config = dict(
    positions='rope',
    rope_theta=1000000.0,
    bias='none',
    init_std_qkv=0.0645,
    max_grad_norm=1.0,
    final_lr_fraction=0.0,
)
Each number is 128 + 24 x the weight over the matrix's rms, rounded and kept within 0 to 255. Layers, rows and columns count from 0.

# layer 11 MLP up, 384x96, rms 0.147, rows 295-330, columns 0-95
[[132 143 151 143 126 134  90 129 142 129  99 118 140 150 169 150 132 143 120  89 107 113  88 132 145 114 135 143  99 100 153 184 163 155 131 130 108  96  79 151  78 113 132 101 124 132 139 166 154  72 100 155 102 135 174 102 111 109 178 144 114 130  95 131 135 188  98  97 133 184 147 133 141 145 106  95 147 106 162  70 136 159 150 139 197 151 125 106 118 146 138 141 123 110  97 104]
 [137 134 159 145 129 157 125 102 152 131  77 116 151 155 139 110 129 119 137 133 128 125 114 147 131 136 149 156 155  94 134 170  98 132 130 156 118 125 101  76 135 150 124 173 114  78 115 129 144 103 118 113  95 132 147  96 129 165 149 158 117  93 100 137 120 123 127 164 151 117 151 127 146 143 144 147 120 154 124 129  99 118 158 136  91 127 127 143  99 152 204 134 129 141 120 134]
 [179 105 125 157 118 145 131 105 100 111 111 132 151 138 106 104 122 130 118 120 116 104 128 121 148 176 134 146 102 117 151 116 204 121 105 149 112 120  94 146 107 112  89 146 136 137 141 122  97 100 152 160 126 118 143 173 151 106 107 137  59 129 128 118 139 135 156  96 150 142 185  77 153 119 166 121 119 140 129 102 161 150 116 100 147 120 131 113  97 138 165 130 132 102 132 107]
 [135 121 122 191 145 149 101  87 151 127 160 142 145 137 103 110 149 131 183 137 137  90 121  87 102  78 119 138 126 149 134 182 169 165 138 107 104 134 113 128 130 130 103 139 122 143 146 110 141  94 123 164 130 155 151 155 135 139 158 152 126 125 140 145  80  95 132 128 162 108 121 111 142 192 105 128 136 107 149  93  83 155 151 134 112 112  98 174 106 159 119  88 113 119 106 133]
 [134  82 173 134 145 167 155 109 182 140 141 135 117 134 124 135 149 109  83 141 144 173  53 148  76  96 151 102 155 100 138 140 132 133 121 121 140 114 130 106 102 190  96  87  72 147 156 120 106  99 118 109 147 110 104 190 146 130 116 142 131 163 111 122 127 136 101 147  92 127 150  99  98 152 126 132  96 113 125 120  95 135 160 131 113  77 105 137 188 154 130 121 168 139 104 127]
 [182 164 147 122 124 142 156 130 117 128  95 145 127 126 174 112  76 151 134 167 128 174 101  98 121 120 189 155 143 111 142 126  60 100 151 133 129 109 109 118 163 122 117 146 131 133 103 138  96 100 119 160  82 159 157  72 107 107 117 129 111 168  89 126 117 123 110 121 119 133 110 144 138 142 143 120 108 104 133 140 172 128 132  73 178 101 136 179 126 114 137 129 120 104 146 149]
 [166 113  92 100 136 158 140 123 137 110  69 112 119  85 116 118 138  98 131 116 119 113 119 138 130  83 131 147 110 126 103 120 153 129  95 104 104 125 154 142 102 152  95 187 135 114 158 135 156 149  88 167 133 131 132  81 104 121 167 161 129 159 106 110 143 138 106 119 160 152 159 133 126 127 146 126 110 111 160 115 115 150 145 169 162 138 115  91 123 106 146 123 138 135 119 167]
 [135 150 131 137 128 160 179 104 139 144 133 110 176 142 123 135 149 146  84 148 128 106 130  84  92 104 184 148 158 115 112 130 114 102 102 128 129 135 104 157 117 159 104 167 123 166 111 111 106 119 127 135 133 134 109 127 152 152 118 139  96 151 138 122 123 146 167 121  98 142 142  92 112 145 123 123 129 158 140 155  82 124  98 120 161  64 114 120 111 118 110 137 132 142 133  97]
 [132 113 121 151 165 139 190 144 135 157 104 124  99 116 137 161 114  94 121  75 122 136  86 113 107 108 110 169 156 123 103 113 157 130 131 138 118  95  85 123 130 120 132  94 124 174 137 164  54 142 146  89 131 126 164 122 136 162 134  86 123 142 118 112 134 153 129 128 127 124 136 126 114 116 141  93 109 110 146 162 155 144 143 158 145  98 138 125 108 126 152 111 157 127 151 177]
 [ 78 222 115  92  95 148 159 129 124 132 136 152 128 165  99 155 133 116 134 133  82 121  96  95 143 123 143 171 129 110 124 111 105 121 132 118 120  65 112 140 140 137 124  98 109 138 108 163 147 134 116 148  89 141 144 114 107 124 160 110 131 112 138 139 140 153 144 143  73 155 123  66 124 166 137 125 114 127 138  73 151 151 154  65 135 159 127 145 122 118 115 128 131 121 143 119]
 [119 139 140 150 131 156 155  92 123 142 123 115 146 115 159 120 143  77 120 150  98 146 121 103 143 156  85 165 125 142 137 137  94  94 126 117 162 101 118 128 146 134 156 150  95 145 116 108 130 117  70 131 111 161 120 101 119 102 105 131 109 102 109 118 134 159 142 129 148 136 106  80 151 201 152 115 104 114 116 125 123 147 156 157 189 106 129 151  83 118 122  90 137 108 163 140]
 [120 164 143 123 130 139 158 113 146 116 110 119 110 164  89 155  97 151 131 116 119  81 129 120 144 148 160 156 100 114 121 139 123 125 174 172 118 106  84 144 155 133  99 156 113 179 143 119 130 140 142 116  95 145 139 113  54 137 124 125 136 129 148 138 126  82 162 162 126 102 126 109  99 153 155 104 137 144 119 148 153 111 142 141 145 107  99  90 129 111 113 139 104 138 127 145]
 [133 126 151 162 115 160 115 123  64 161 136 108 136 152 137 177  87 138 108  94  98 114 103 112 120 122 142 116 114 113 101 101 159 110 162 167 103 129 167 102 163 137 109 140  55 141 128 133 140 167 104 122 106 103 154 140  76 175 178 134 136 147  94  99 130 134 112 157 132 111 145 131 119 159 152  73 134  95 124 120 136 186 120 100 107 138 134 133  98 162  98  95 142 155 115 152]
 [ 96 103 155 148 128 150 107 107 157 137 120  88 121 137 101 146  83  97 134 144 135 123  98 128  83  70 160 154 144 137 130 134 121 149  99 130 108 130 106 124 132 126 149 127  95 129  97 119 169 180 108 161 127  83  98 145  93 100 144 136 114 139 180 134 134 127 140  94 101 146 159 142 117 142 173 144 119 106 135 132 163 167 112 148 112 156 150 132 120 181 152 186 128 144  98 141]
 [131 192 139 127 144 112 119  97 144 133 111 131 112 133 129 161 122 135 149  60 141 145 147 117 106 145 144 134 153 137 133 146 173 173 117 106 161 152  98 124 114 115 107 147 137 167 155 113 151  98 140 123 103 122  98 114 130  98 110 121 126 164 138 148 135 124 148 156 128 125 111  85  93 140 100 144 131 120 144 153  95 117 130 109 143 123  98 121 123  89 157 151 112 128 137 150]
 [161 143 140 139 130 144 145  80 134  88 131 148 125 106 101 193 120 134 114 116 113 161 130 142 148  98 105 146 148 116 137 175 123 138 118 125 101 143 119 112 102 150 132 194 133 107  86 117 101 128 122 167  92 109 125 118 173 123  93 143 148  90 117 126 123 134 175  94 120 138 131 105 140 136 150 107  96 125 173 138  87 156 127 130 131 110 135 134 102 128  84 127 158  85 123 104]
 [182  95 148 151 125 136 139 107 145 131 109 100 135 153 123 152 118 163  98 109 143 119 124 133  96 132 145 142  88 130 125 164 137 152 144 126 109 127 112 141 154 136 142 158 136 104 136 159  94 165 114 137 137  98 159 157 109 131 139 110  81 111 108  84 110 191 161 111 118 104 128  95 116 205 109 106 153  71 155  91 127 155 127 132 118 112 110 121  85 160 147 145 108 162 113 113]
 [ 99  88 112 127 132 154 140  92 114 130 119  72 128 140 130 149 116 124 141 124 127 171 103 144  98 118 154 158 139 136 142  77  85 192 116 102 113 123 130 127  98 111 134 116 133 105 128 106 147 142 143 118 114 170 131  81 141 159 137 134 145 165  93 116 107 133 114 151 107 145 120 106 102 100 122  91 175 128 121 136 119 139 135 188 128 125 147 161 141 136 137 167 119 142 119 113]
 [144 142 126 144 135 159 106 122 154 115  69  88 109  96  84 150 134 115 105 103  98 149 112 123 136 105 186 113 103 129 159 139 163 105 181 107  78 132 102 120 153 103 136 157 124 125 170 155 107 120 140 150 102 133 131  82 120 122 101 114 162 125  99 112 128 121 118 135 126 112 178 122 114 113 146 155 160 142 173 134 132 101 135 129 128 109 134 146 178 120 127 147 163 122 101 162]
 [126 128 154 149 159 180 123  87 155 104 113 174 118 159 127 139 136  78  81 136 106 127 126  52 118  94 130 137 113 140  94 107 174  72 159 133  75 113 134 132 131 124 121 144 102 109 103 146 123 126 131 103 152 151 157 134 106 142  99 141 149 131  93 131 112 163 123 137 160 111 174  79 113 100 136 148 102 128 117 105  88 161 134 131 101 145 132 154 168 131 142 113 151 146 100 140]
 [110 124  89 153 141 134 121 108 106 150 114 143 176 130 135 144 135 135 117 156 116 128  41 143 114 109 134 154  98  85 138 110  73 129 173  77 117 130 151 118 136 136 136 145 127 107 157 102 166 109 120 151  94  72 125  93 149 111 146 194 129 131 111 121 111 133 112 141 140 120 150 126 128 139 132 138 153 104  96 126 146 161 130 113  91 129  96 148 126 170 139 164 131 148 109 135]
 [176 164 143 130 134 183 106 102 177 157  97 166 103 143 102 126 105  96 126 136 124  95 125 118 117  57 129 148 132 163 180 167 149  96 120 131 169 133 120 101  96 101 133 129 121 174 140  93 138  98 134 149 120 149 123 139 105 103 118 151  93 137 112 121 134 127 102  92 132 138 138 120 109 123 133 137 152  99 164 172 120 149 144 119 128 147 131 155  94 117 132 119 144 117 141 113]
 [109 122 184 132 116 181 108  98 132 136 129 138 118 141 129 150  96 114 167 119 117 181 111 137 112 125 125 120 142 119  99 131 130 164  75  98 146 130 149  99 109 168 109 114 120 136  62 125 128 152 116 132 101 111 159  82 141 110 115 144 142  98 106 174 106 120 153 135 123 134 129 106 110 181 128 116 151 117 117 157 157 115 125 127  99 137 156 149 160 151 143 138 129 117  95 121]
 [106 140  98 127 135 126 140 128 170 108 123  74 169  83  87 137 158 136 168 134  90  97 120 137 120 145 141  95 140  63 155 147 138 179 107 126  79 160 131 149 119 154  32 111 132 133 158 135 160 112 139 137 110 109 131 125 126 165  88 170 122 141 114 149 116 134 132 143 117 104 180 130 132 108 135 130 125 135 146 102 133 146 139 142 122 118 117 135 115 125 126 147 152 112 163 165]
 [123 179 137 159 149 147 103 139 167 131 157 115 137 112 125 154  99 136 114 109  96 103  61 122 106 114 143 118 140 107 179 116 143 148 148 142 141  92  84 143 151 150 145 118 126 207 182 123 137 131 118 178 134 134 125 130  96 135 136 162 147 201 163 124  88 132 117 114 140 116 109 110 107 127 111 146 127  95 145 105 108  88 155  81 131  97 108 144 126 141 140  97 105  91 141  90]
 [182 147 146 148 154  88 164 138 120 131 102 128  69 101 143 142 130 115 114 109 103 136 104 104 129  99 131 109  79  92 105 130 172 121 142 156  91 114 113 132 117 158 110 134 111 152 150 139 130 151 118  89 136 144 150 159 157  92 115  98 121 103 129 147 126 149 169 145 160 175 160 127 151 132 119 141 147 116  90 116 128 188 129 108 106 146 128 126 138 110 127 148 128 128 127 118]
 [119 154 146 121 134 166  87 118 164 154 189 178 145  96 123 137  74  98 137  89  73  88 117 121 122 130 119 181 147 126 158 122 146 132 123 162  98  90 120 119 180 137 118 120 115 152 126 111 130 117 168 159 125 113 136 145 162 156 127 133 138 118  76  97  87 100 126 117 134 122 131 103 112 130 123 154 150 167 139 105 159 143 122 136 141 113 118 120 105 112 128 100 123  81 162 128]
 [167 124 122 122 141 163  96 112 153 139 118 120 141 135 152 150 105 167 111 111 124 105  97 156  74 159 127 130 129 105 117 155 138 111 169 122  84 105 108 113 124 150 136 140 112 154 156 136 123 123 133 125 163 136 146 130 140  96 137 132 122 141  94  62 139 181 109 103 123 138 133 156 102 142 155 116 188 128 118  94 126 118 155 136  97  91 135 137 140 149 104 128 126 130  68 151]
 [136 195 166 157 159 128 121 141 134 104 102 137 143 145 120 131 121 152 108  99  98 102 115 140 134 144 151 143 115 112 130 104 147 104  96 154 128 128 127 116 104  91 110 149 130 144 124 137 148 134  98 118 143 113 168 158 125 121 136 105 112 113 137 120 141 177 145 179 170 117 145 128 110 190 151 126 115 122 147  89 129 162  96 126 150  98 102 152 124  93 107 144 114 114 179 119]
 [171  84 109 130 135 128 143  82 156 133  91 133 125 145 144 131  86 138 127 138  94 103 122  64 116 148 119 158 153 128 157  93 136 160 141 147 147 106 132 162 150 109 149 159 114 185  88 138 161 119 104 105  75 168 161 121 130 130 153 120 130 124 106  97 133  89 110 143 206 136 125 127 178 144 146 115 119  80 139 126 114 123 157 118 120  98 123 147 159 111 122 134 129 119 128 125]
 [124 116 112 130 117 100 152 113 123 149  98 114 180 110  97 132 142 107 112 108 118 147 111 121 102  92 125 187 164 121 104 139 124 161 138 165  98  92 120 154 132 112 105 123 142 136  94 146 155 133 123 103 102 143 114 140 129 176 122 148 100 152 157  84 133 121 125 103 105 105 166  97 149 158 138 121 180  86 157 111  87 149 105 124 143 100 134 168 113 155 120 124 145 102 151 165]
 [109 171 128 148 122 110  96 135 118 126 102 100 132 116 137 138  97 134 103 102 127 166 124  81 148 153 126 143  98  91 127 173 128 128 139 146 116 150  83 125 133 149 113 105 111 134 153 126  84 120  69 142 159 142 135 136 134 135  92 140  98 160  56 156 116 161 134 146 152 123 134 120 130 111 161  92 153 116 144  88 147 155 153 151 160 152 125 118 100 155 136 141 130 134  82 178]
 [122 171 134 147 112 126 168 139 104 159 113 147 116 148  84 153 104  96 100  97 119 175 114 112 151  95 131 163  87 111 131 113 139 145 139 112 130  88 120 146 135  91 129 112 135 170  74 147 129 137 127 175 128 139 116 119 122 166 125 138 103 124  84 156 138 134 188 125 103 168 189 116 120 116 166 128 138  98 119 124 159 118 172 135 109 123 126 108 114 143 121 109 111 122 124 123]
 [163 115 100 110 123 135 135  75 118 132 123 145 127  84 117 171 138 118 148 119 118 185 139 141 111 108 130 133 142 132 137 136 121 108 117 161 100 125 108  91 115 119 128 182  91 150 141 153 162 142  58 128 115 152 166 134 135 128 138 125 128 112 115 129  75 128 134 139 119 131 121 141 121 117 143 114 123 130 149 138 100 146 115 131 134 108 139 112 177 122 114 106 139 121 139 120]
 [123 155 149 104 128 157 101 138 172 116  99 136 106 161 112 124 117  81 136 138 108 155 123 126 115 108  94 148 100  97 119 127 146 171 126  80 144 156 125 110 132 119 144 137 108 150 144 102 141 128  98 131  85 137 144 103 124 155 150 160 142 144 134 122 127 142 149 116 103 186 110 142 133 140 139 110 120 108 145  87 124 130 140 103  84 131 131 166 125 115 158 168 135 114  85 138]
 [138 112  96 108 154 118 121 120 129 155 113 157 126 132 154 139 112 170 158 118 145  91  85 112 104 136 133 155 160  84 169 128 168 120 139 149 128 104 119 156 118 136 117 130 104 143  89 126 130 126 114 163 117  80 157 170 119 156 121 137 140 144 134 155  96  74 136 126 114 124 131  98 122 134 106 146 154 115 126 136 116 113 130 129 159 126 101 130 137 139 112 121 129 151  96 156]]
# layer 11 MLP down (transposed), 384x96, rms 0.136, rows 295-330, columns 0-95
[[121 120  86 159 136 110 119 123 110 154 135 126 143 164 167 172  97  97 147 146 143  69  98 179 132 130 160 119  25 136 110 150  96 152 103 128 113 158 113 114 135  84 150 151  99  89 116 136 127  96 124 153 163 123  93 137 108 136 167 142 141 115 101 138 118 141 115 132  71 103 107 126  96 111 129 161 121 142 168 155 135 106 192 119  99 118 134 185 122 190 134 167 144 129  89 128]
 [119 129 112 128 111  99 114 175 116 101 103 114 150 137 142 122 161 148 164 183 115 131 126 139  97 112 173 110 105 120 137 136 163 114 105 133  96 119  84 118 143 148 147 115 166 162 132 141 120 124 102 103  86 153 124 137 104 110  86 118 144 156 138 138 137 131  89 109 126 115 133 144 151  95 152 146 118 212 126 134 127 147 110 136 156 143 113 108 122 163 129  95  97 140 121 121]
 [146 167 144  94 102 131 127 174 136 145 106 102 119 131 122 149 140 131 127 118 141 118 114 171  98 143 105 125 134  96 122 102  92 165  98 147 107 116 141 102 101 103 194 154 197 122 142 152 139 120  88  75 134 149 148 118 119 133 139 163 121 117 131 112 123 139 121 158 145 146 135 148 119 127 129 136 113 122  60 130 115 109 126 138 132 109 136 121 124 150 166 146 123 112  97 115]
 [129 143 138 139 194 125 141 150 186 130 150 110  93  89 122 177 136  74 136 101 139 132 134 157 141 127 118 168 157 107 110 150 129 163 116 102 125 130 119  75  80 137 150 163  91 120 118 141 108 166 124  95 115  84 180 143 140 114 128 133 141  98 132 132 139 133 157 104 125 112 128 111 148 185 120  94 145 169  68 107 115 105  93  91  96 142 123 118 125 199 110 102 196 141  96 147]
 [149 162 139  91 126 182 144 137 145  77 116 140  91 106  69 184 155 126  64 134 189 168 157 138 103 105 138 133 125  55 149 129 102 199 137 133 105 156 135  80 117 130 128  97 121  97 187 123 107 121 136 134 161  70 142 167 155 102 117 152 156 108 177 130  97 107 107 152 140  99 174 120 144 109 123  92  87 162  90 122  79 121 157 111  88  88 126 129 173 169 112 104 193 142 101  99]
 [146 169 128 146 149 107 149 151 174 174 172 141 145 100 136 155 131  93 165  90 124 112 152 123 132 130  99 109 106  90 108 111 149 146 111 152 115  81 178 110 120 123 108 126 137 152 134 114 117 108 158 131 151  67 148 106  92 110 132 117 171 116 114 129 140 137 155 139 129 148 130 158  74 153 104 147 128 125  89 118 154 119 122 116 127 125 117 147 100  97 115 162 156  90 137 117]
 [102 141 143  85 116 116  91 141 112 111 121 154 103 147 120 113 147 123 117 135 130 107 151 136 113 124 120 130 111 133 125  90 140 128 153  85 137 130 134 119 126 130 145 118 170 124 149 151 110 103 127 104 143 120 133 129 174 133 166 137  89  98 130 112 142 137 139 153 119 145 169 139 164 129 123 122 152  97  69 163 133 164 148 161 132 110 152 126 110 111  92 135 153 131 110 110]
 [128 150 103 146 148 156 144 146 111 115 169 120 132 127 137 105 154 114 108 140  83 121 118 104 106 127 127 142 126 177 130 106 117  90 111 116 155 138 112 118 107 128 142 165 126 110 132 114 170 139 122  95 150 130 107 140 145 151 104 120 131 142 138 128  79 151 110 135 108 148 143 112 159  97 112 133 132 116 118 149 105  89  88 158 145 161 141 147 107 131 137 136 185 148 128 116]
 [102 131 139 153 128 139 129 175 100 153 133 123 138  54 108 101 148  93 149 151 135  91 142 136 171 126  77 148  98 106 126 148  91 131 120 168 145 138 107 155 149 149 160 134 155 102 137 117 130 139  80 131 143 123 120 158 106 124 101 107 155 141 131 178 142 157 110 115 121 119 121 118 132 142 144 118 114 137 110 146  98 101 133 161 127 147 143 196 111 144  76  99 135 120 121  93]
 [123 138 115 155 118 152 129  97 139 163 123 114 148  98 127 141 154 121 130 198 135 149 133 130  85 102 119 106 144 105 122 118 138  98 140 140 119 115 153 165 105 144 157 168 134 150 106 158  85 104 144  76 114 109 121 114 136 132 156 131 115  93 161 109 154 125  39 125 148 135 136 134 107 123 108 129 127 152 137 120  80 155  83 127 138 176 126 163 121 138 159 149 167 111 120  94]
 [160 142 129 111 105 132 125 150 157 135 140 135 121 127 101 139 143 130 131 123 143 139 102 108 107 122 136 110 116 114 163 114 145 119 158 167  75  75 190 127 156 177 116 148 203 100 145 155 154  95 177 123 103 159  93 165 114 106 107 159 122 129 123  93  94  85 128 101 132  66 145 144  97 151 108 119 107 126 146 129 145  99 132 129 102 131 138 155 171 148 128 155 122 124  77 104]
 [119 143 134 105 120 141 107 139 140 133 101 101 133 111 118  93 120 111 103 110  74 123 130 169 155 136 142 131 134 135 182 137 127  92  83 114 131 128 128 169 158 109 156 137 140 100 170 120 146 109 124 132 127 155 121 154  68 162 118 139 110 121 114 118 178 165 111 124 127 156 127 145 161 136 131 145 106 154 155 107 101 141  98 157 150 165 110  87 138  70 108 140 157 131 102 102]
 [114 158 163  98 157 125 146 108 141 106 124 151 114 125 115 113 107 139 123 113 189  72 156  75  92 143 143 157 141 127 118 102 181 176 136 127 132 182 138 144 102 129 155 182 171 129 124 107 139 152  84  63 106  70 106 170 111 158 149 185 110 138 160 123 145 127 115 125 132 109 134 130 117 159 102  66 116  80  79 113 139 110  92 125 131 139 149 168 144 146 105 129 122 148 104 120]
 [140 177 126 102 105 116  84 138 142  91 105 147 138 155 155 145 119 125 124 105 145 153 146 133  95 128 129  72 135 131 116 114  93 158 109 147 149 153 121 122 143 101 125 149 132 113 155 115 122 121 134 187 144 104 121 118 155 155 136 139 148 121  85 145  87 140 142 152 109 134 118 144  63 116 129 106 138 133 130 130 142  93 150 133 125 149 116 107 109 211 120 129  84 157 124 120]
 [112 112 112 136  93 132 124 115 122 131 106  73 145 134 148 122 141 142 129 164 132 106 116 166 127 121 101 124 111 123 155 142 129 110 102 154 116 130 128 135 106 136 160 143 124  86 108 104  87 106 133 117 146 113 138  91 151 123  90 118 156 145 124 118 141 190 135 111 147 147 141 126 120 124 106 146 144 114 175 121 121 109 119 131 136 136 136 137 124 154 129 163 109 148 156 124]
 [112 143 100  92  79 147  88 140 152  74 138  84 111 131 141 109 150 131 136  91 104 144 178 128 114 147 132 151 127 148 155 133  96 110 144 140 154 178 148 134 121 170 171 115 133 155 123 102 145 112  84 112 167 162 113 140 180 116  97 106  98  85 164 126 128 119 173 126 114 123 144  71 140 133 142 161 158 104 105 144 119 132 142 121 134 120  97  93 133  99  77 122 135 133 155 117]
 [ 88 130 123 112 106 170 144  90 112 133  87 165 122 105 109 116 121 158 106 138 141 138 164 123 120 109 151 154 153 129 164 142 169 130 140  86 129  95 138 170 111  92 139  92 118  97 107 152 108 124 128 120 116 162 109 132 171 149 155 132 163 126 151 154 166 111 117 113 157 108 104 117  94 161 151 159  93 120  58 100 138 109 139 134 118 148 124 135 110 111 146 116 156 157  80 118]
 [ 98 180 160 151  81 112 124 155 156 127 119 104 134 101 122 119 152 120 124 143 109  92 104 162 150 155 107 125 144  87 152 120 134 106 156 144 125 148 116 120 145 132 148 136 167 145 123 141  99 118 120 123 136 112  79 116  92 115 173 132 128 138 164 147 131 124 154 100 116 130 132 137 120 142 117 134 145 136 113 113 133 132 122 147 116  80 119 122 116 148 127 163  87 123 126  85]
 [144 129 139 132  98 137 101 119 140 180 120 109 145 130 141 100 136  87 123 118 150 140 112 141 127 104 137 169 164 115 117 122 121 109 141 164 147  89 140 159 137 144 119 108 142 137 122 153 121  93 153 105 106 183 107 121 112 122 105 106  96  80 150 143 141 141 141 103 125 118 127 114 166 124 132 130 146 130 121 136 140 158 157 123 154  97  92 117 124 149  75 150 150 148  84 118]
 [119 196 129 124 142 117 160 128 110 148 134 133 182 136 134 121 192 119 162 112 135 101 108 125 125 143  98 105 122 148 133 154 139 129 147 161 138 137  94 119 147 141 139 102 160 153 107 144 130  94  89 150 122  73 137 126 110 113 171  95 112 126 122 131 156 129 149 168 125 125 147  88 112  69 100 110 155 136 138  89 151 102 123 142 135 131 132  92  86 122 140 123  91 166 139 112]
 [108 129 127 131 127  80 131 156 144 130 132 139 139 123 158 142  92 110 128 123 127 138 121 137 148 158 114 109 157  86 123 130 133 151 151 145  98 108 164 159 120 104 109 162 129 166  98 158 111 104 112 148 110 126 101 139 162 109 109 131 135 139  59 131 141 137 114 145 119 142 134 174 117 113 153 117 132  84 124 180  94 161  54  96 149 141 132 124 147 178 119 112 139 111  88 111]
 [ 87 138  97 107 118 103 154  95 174 126 143 114  91 135 138 143 110 165  74 145 168 136 161 163 135 149 115 116 142 139 147  97 140 106 182 133 120 113 145 171 169 115 119 130 132  95  90 134 130 122 129 122 102  79 123 134 103 134 124 112 153 156 173 111  79  91 117 148 124 155 131 127  94 155 129 121 132 133 109  87 128 122  86 135 113 160 139 137 140 147 160 128 126 151 125 145]
 [161 156  80 142  85 139 125 142 153 144  85  90 111 130 102  82 113 145 105 128 109  84 131 130 130 127 107 145 120 154 136 154  97 148 136 127 125 112 164 151 157 135 151 125 154 118 149 136 114 112 124 135 150 129  99 147 132 119 122 106 152 132 131 126  91 126 139 110 139 162  96 120 175 117 171 108  97 192 163 125 123 133  97 119 153 125  99  99 114 124 169 120  71 142 140 111]
 [105 132 116 166 124 128 112 119 115 134 113 165 116  97 175 108 125 148 142 135 143 117 101 122 119 131 163 109 168 131 104 142 154 109 124  78 153 104 178 129  93 112 110 133 164 182 114 122 119  97 133 120 119 164 121 171 137 109 111 126 124 126 130 106 166 113 104 139 108 139 123 111 129 141 156 134  91 115 128 175 167 106  89 114 140 135 161 117 175 138 133 158 132 116  80  81]
 [122 131 129 102 127 117 103 139  71 114 120 110 133  81 101 117 126  76 161 137 145  99 130  63 112 131 134 122 112 156 157 104 111 175 147 142 119 140 118 147 185 159 128 117  79 168 147 121 122 144 134 147 171  97 127 154 145 148 102 148 142  74 112 113 143 120 161 125 121 105 126 108  86 111  91 131 171 125 149 121  88 151 124 189 140 144 162 123  73 150 179 143 125 138 106 137]
 [133 105 156 170 144 130 106 117 126 139 174 125 164 128  77 154 104 160 105  85 130  91 138 124 127 158 138 103 153 169 113 117  83 111 114  97 160 145 102 143 118 132 156 115  91 152 125 124 124 133 120 151 133 148  96 169 138 140 154 139 109  96 122  88 120 134 131 131 124  90 109 114 135 107 103 118 149 135 157 126 130 121 133 116 138 122 147 145 121 132  91 130 138 154 152 154]
 [160 114 158 133 114 138 109 130 119 170  90 125 109 134 134 157 142 145 105 159 136 191  72  97 113 126 102 160 139 130 118 114  99 167 119 145 100 160 102 119 201 115 118 120 124  94 122 174 119 150 140  97 156 115 118  92 172 117 132  94 200 152 142 145  98 137 129 128 161  63  92 132 172 126 127 107 118 112 144 136 100 101 114 120 114 137 125 129 133 142  75 105 131 142 164 140]
 [119 127  82 135 127 121 144 129 144 140 140 151 138 133 113 115 153 128  96 111 128 110 113 133 141 152 192 121 127 121 118 141 125  92 118  87 156 102 161 121 117 149 102 116 132 154 104 115 110 136 124 113 145 152 148 177 138 111 144 116  69 144  77 138 130  90 119 114 100 101 132 129 150 131 161 107 126 154 139 146 187 159 145 112 158 100 131 157  79 147 143 160 122 144 116  66]
 [119 138 118 119 112 135 125 120 150 116  97 102 147 107 116  94 131 117 107  91 157 157 124 153 132 116 155 134 188 132 174 124 113 103 121 121 141 116 133 166 150 102 180 106 198 101 164 127 151 121 123 133 108 138 102 155 109 125 141 133 131 110 141 134 126 159 140 126 124 126 117 150 136  83 122  86 142 128 131 118 149 133 123 161 125 123 117  85 139 111 109 116  72 124 102 123]
 [128 150 146  86 131 130 116 134 113 150 149 123 141 112 151 122  80 133  82 148  93 150 173  94 109  98 120 137 171 119 138 128 190 153 107 122 124  92 160 122 134 134 168 103 117 126 128 126 165  82 132 134  99 132 109 137 109 136 128 178 151 158 169 125 144 100 166  98 121 134  97 138 104 120  87 113  87  78  90 116 134 152 122 114 151 128 132 150 158 139 118 108 128 149 126 161]
 [ 73 128 164 124  83  97 126 132 148 101 124 130 119 146 122 108 110 116 156 128 115  91 121 103 167 148 129  99  95 136 146 178 144 125 138  79 154 180 124 134 123 140 154  97 131 103 165 125 129 162  75  85 142 128 119 140 118 132 128 143 141 115 144 128 127 118 116  77 122 109  95 128 150 141 121 145 113 128 142 140 127 158 140 145 149 119 127 104 149 125 174 123 144 126 155 106]
 [132  98 115 110 143 158 104 125 122  66 161 150 158 111 135 109 111 159 132 115 136 140 139 104 109 122 131 141 111 132 120 115  68  95 110 137 154 162 143 137 112 135 154 101 148 138 134 139 132 125 126 168 135 141 123  88 117 132 132 134 157 149 134 131  82 127 137 121 128 106  77 117 126 107 116 127 163 108 148 156 158  86 143 170 116 103 125 175 144 136 110 115 168 167 113  86]
 [138 135 122  85 130 136 130 129 118 120 148 164 137 157 151 123 147 117 156  88 115 139 128 120 117 122 108 108 130 119 175 129 125 146 174 125 134 105 134 124 107 107 130 140 138 175 119 133 119  85  69 126 124 156 134 102 166 108 170 107 103 147 135 138 123 161  77 173 130 103 159 137 105 159 131 109 120 120 146 121  99  93 134 123 157 134 117 113  99 154  97 153 126 127 124 132]
 [133 176 102 121 149  92 157 124 110 102 135  80 118 147  97 109 135 122 119 154 128 101 105 150 155 116 148  91  98 131  98 125 129 121 114 137 119  92 130 175 154 126 110 116 139  99 138 163 120 134 124 125 107 162  89 156 138 144 169  95 134 139 143 102 167 145 112 130 141 144 104 122 106 140 155 133  98 157 129 129 130 134 134 139 118 132 156 113  78 134 197 126 153 128 147 125]
 [141 132 144 101 155 118 113 148 165 129 177 153 142 169 152 132 144 100 123 103 149 118 143  77 115 138  99 127 105 175 147 146 124 193 139 109 129 119 142 123 113 143 120 122  85 142 151 144 125 121  77 108 160 130 110 107 154 149 116 113 143 145 105 106 130  98 158 134 156 118 105 156 104 117  96 131 101 122 146 116  83 110 135 106 113 145 108 147 127 138 121 126 156 123 117 119]
 [143 108 117  96 137 111 125 149 102 127 133 122 117 114 127 153 105 118 155 138 122 181 125 146  97  73 132 128 148  94 151 117 118  92 133 121 139 143 121 101 121 101 158 136  76 109 119 149 127 104 129 119 114 134 132  96 120 152 102 167 132 138 112 123 124 145 168 128 113 113 131 140 169 163 118 130 121  80 162 127 126 121 131 121 105 190 143 113 121 139 134 138 165 123 141 175]]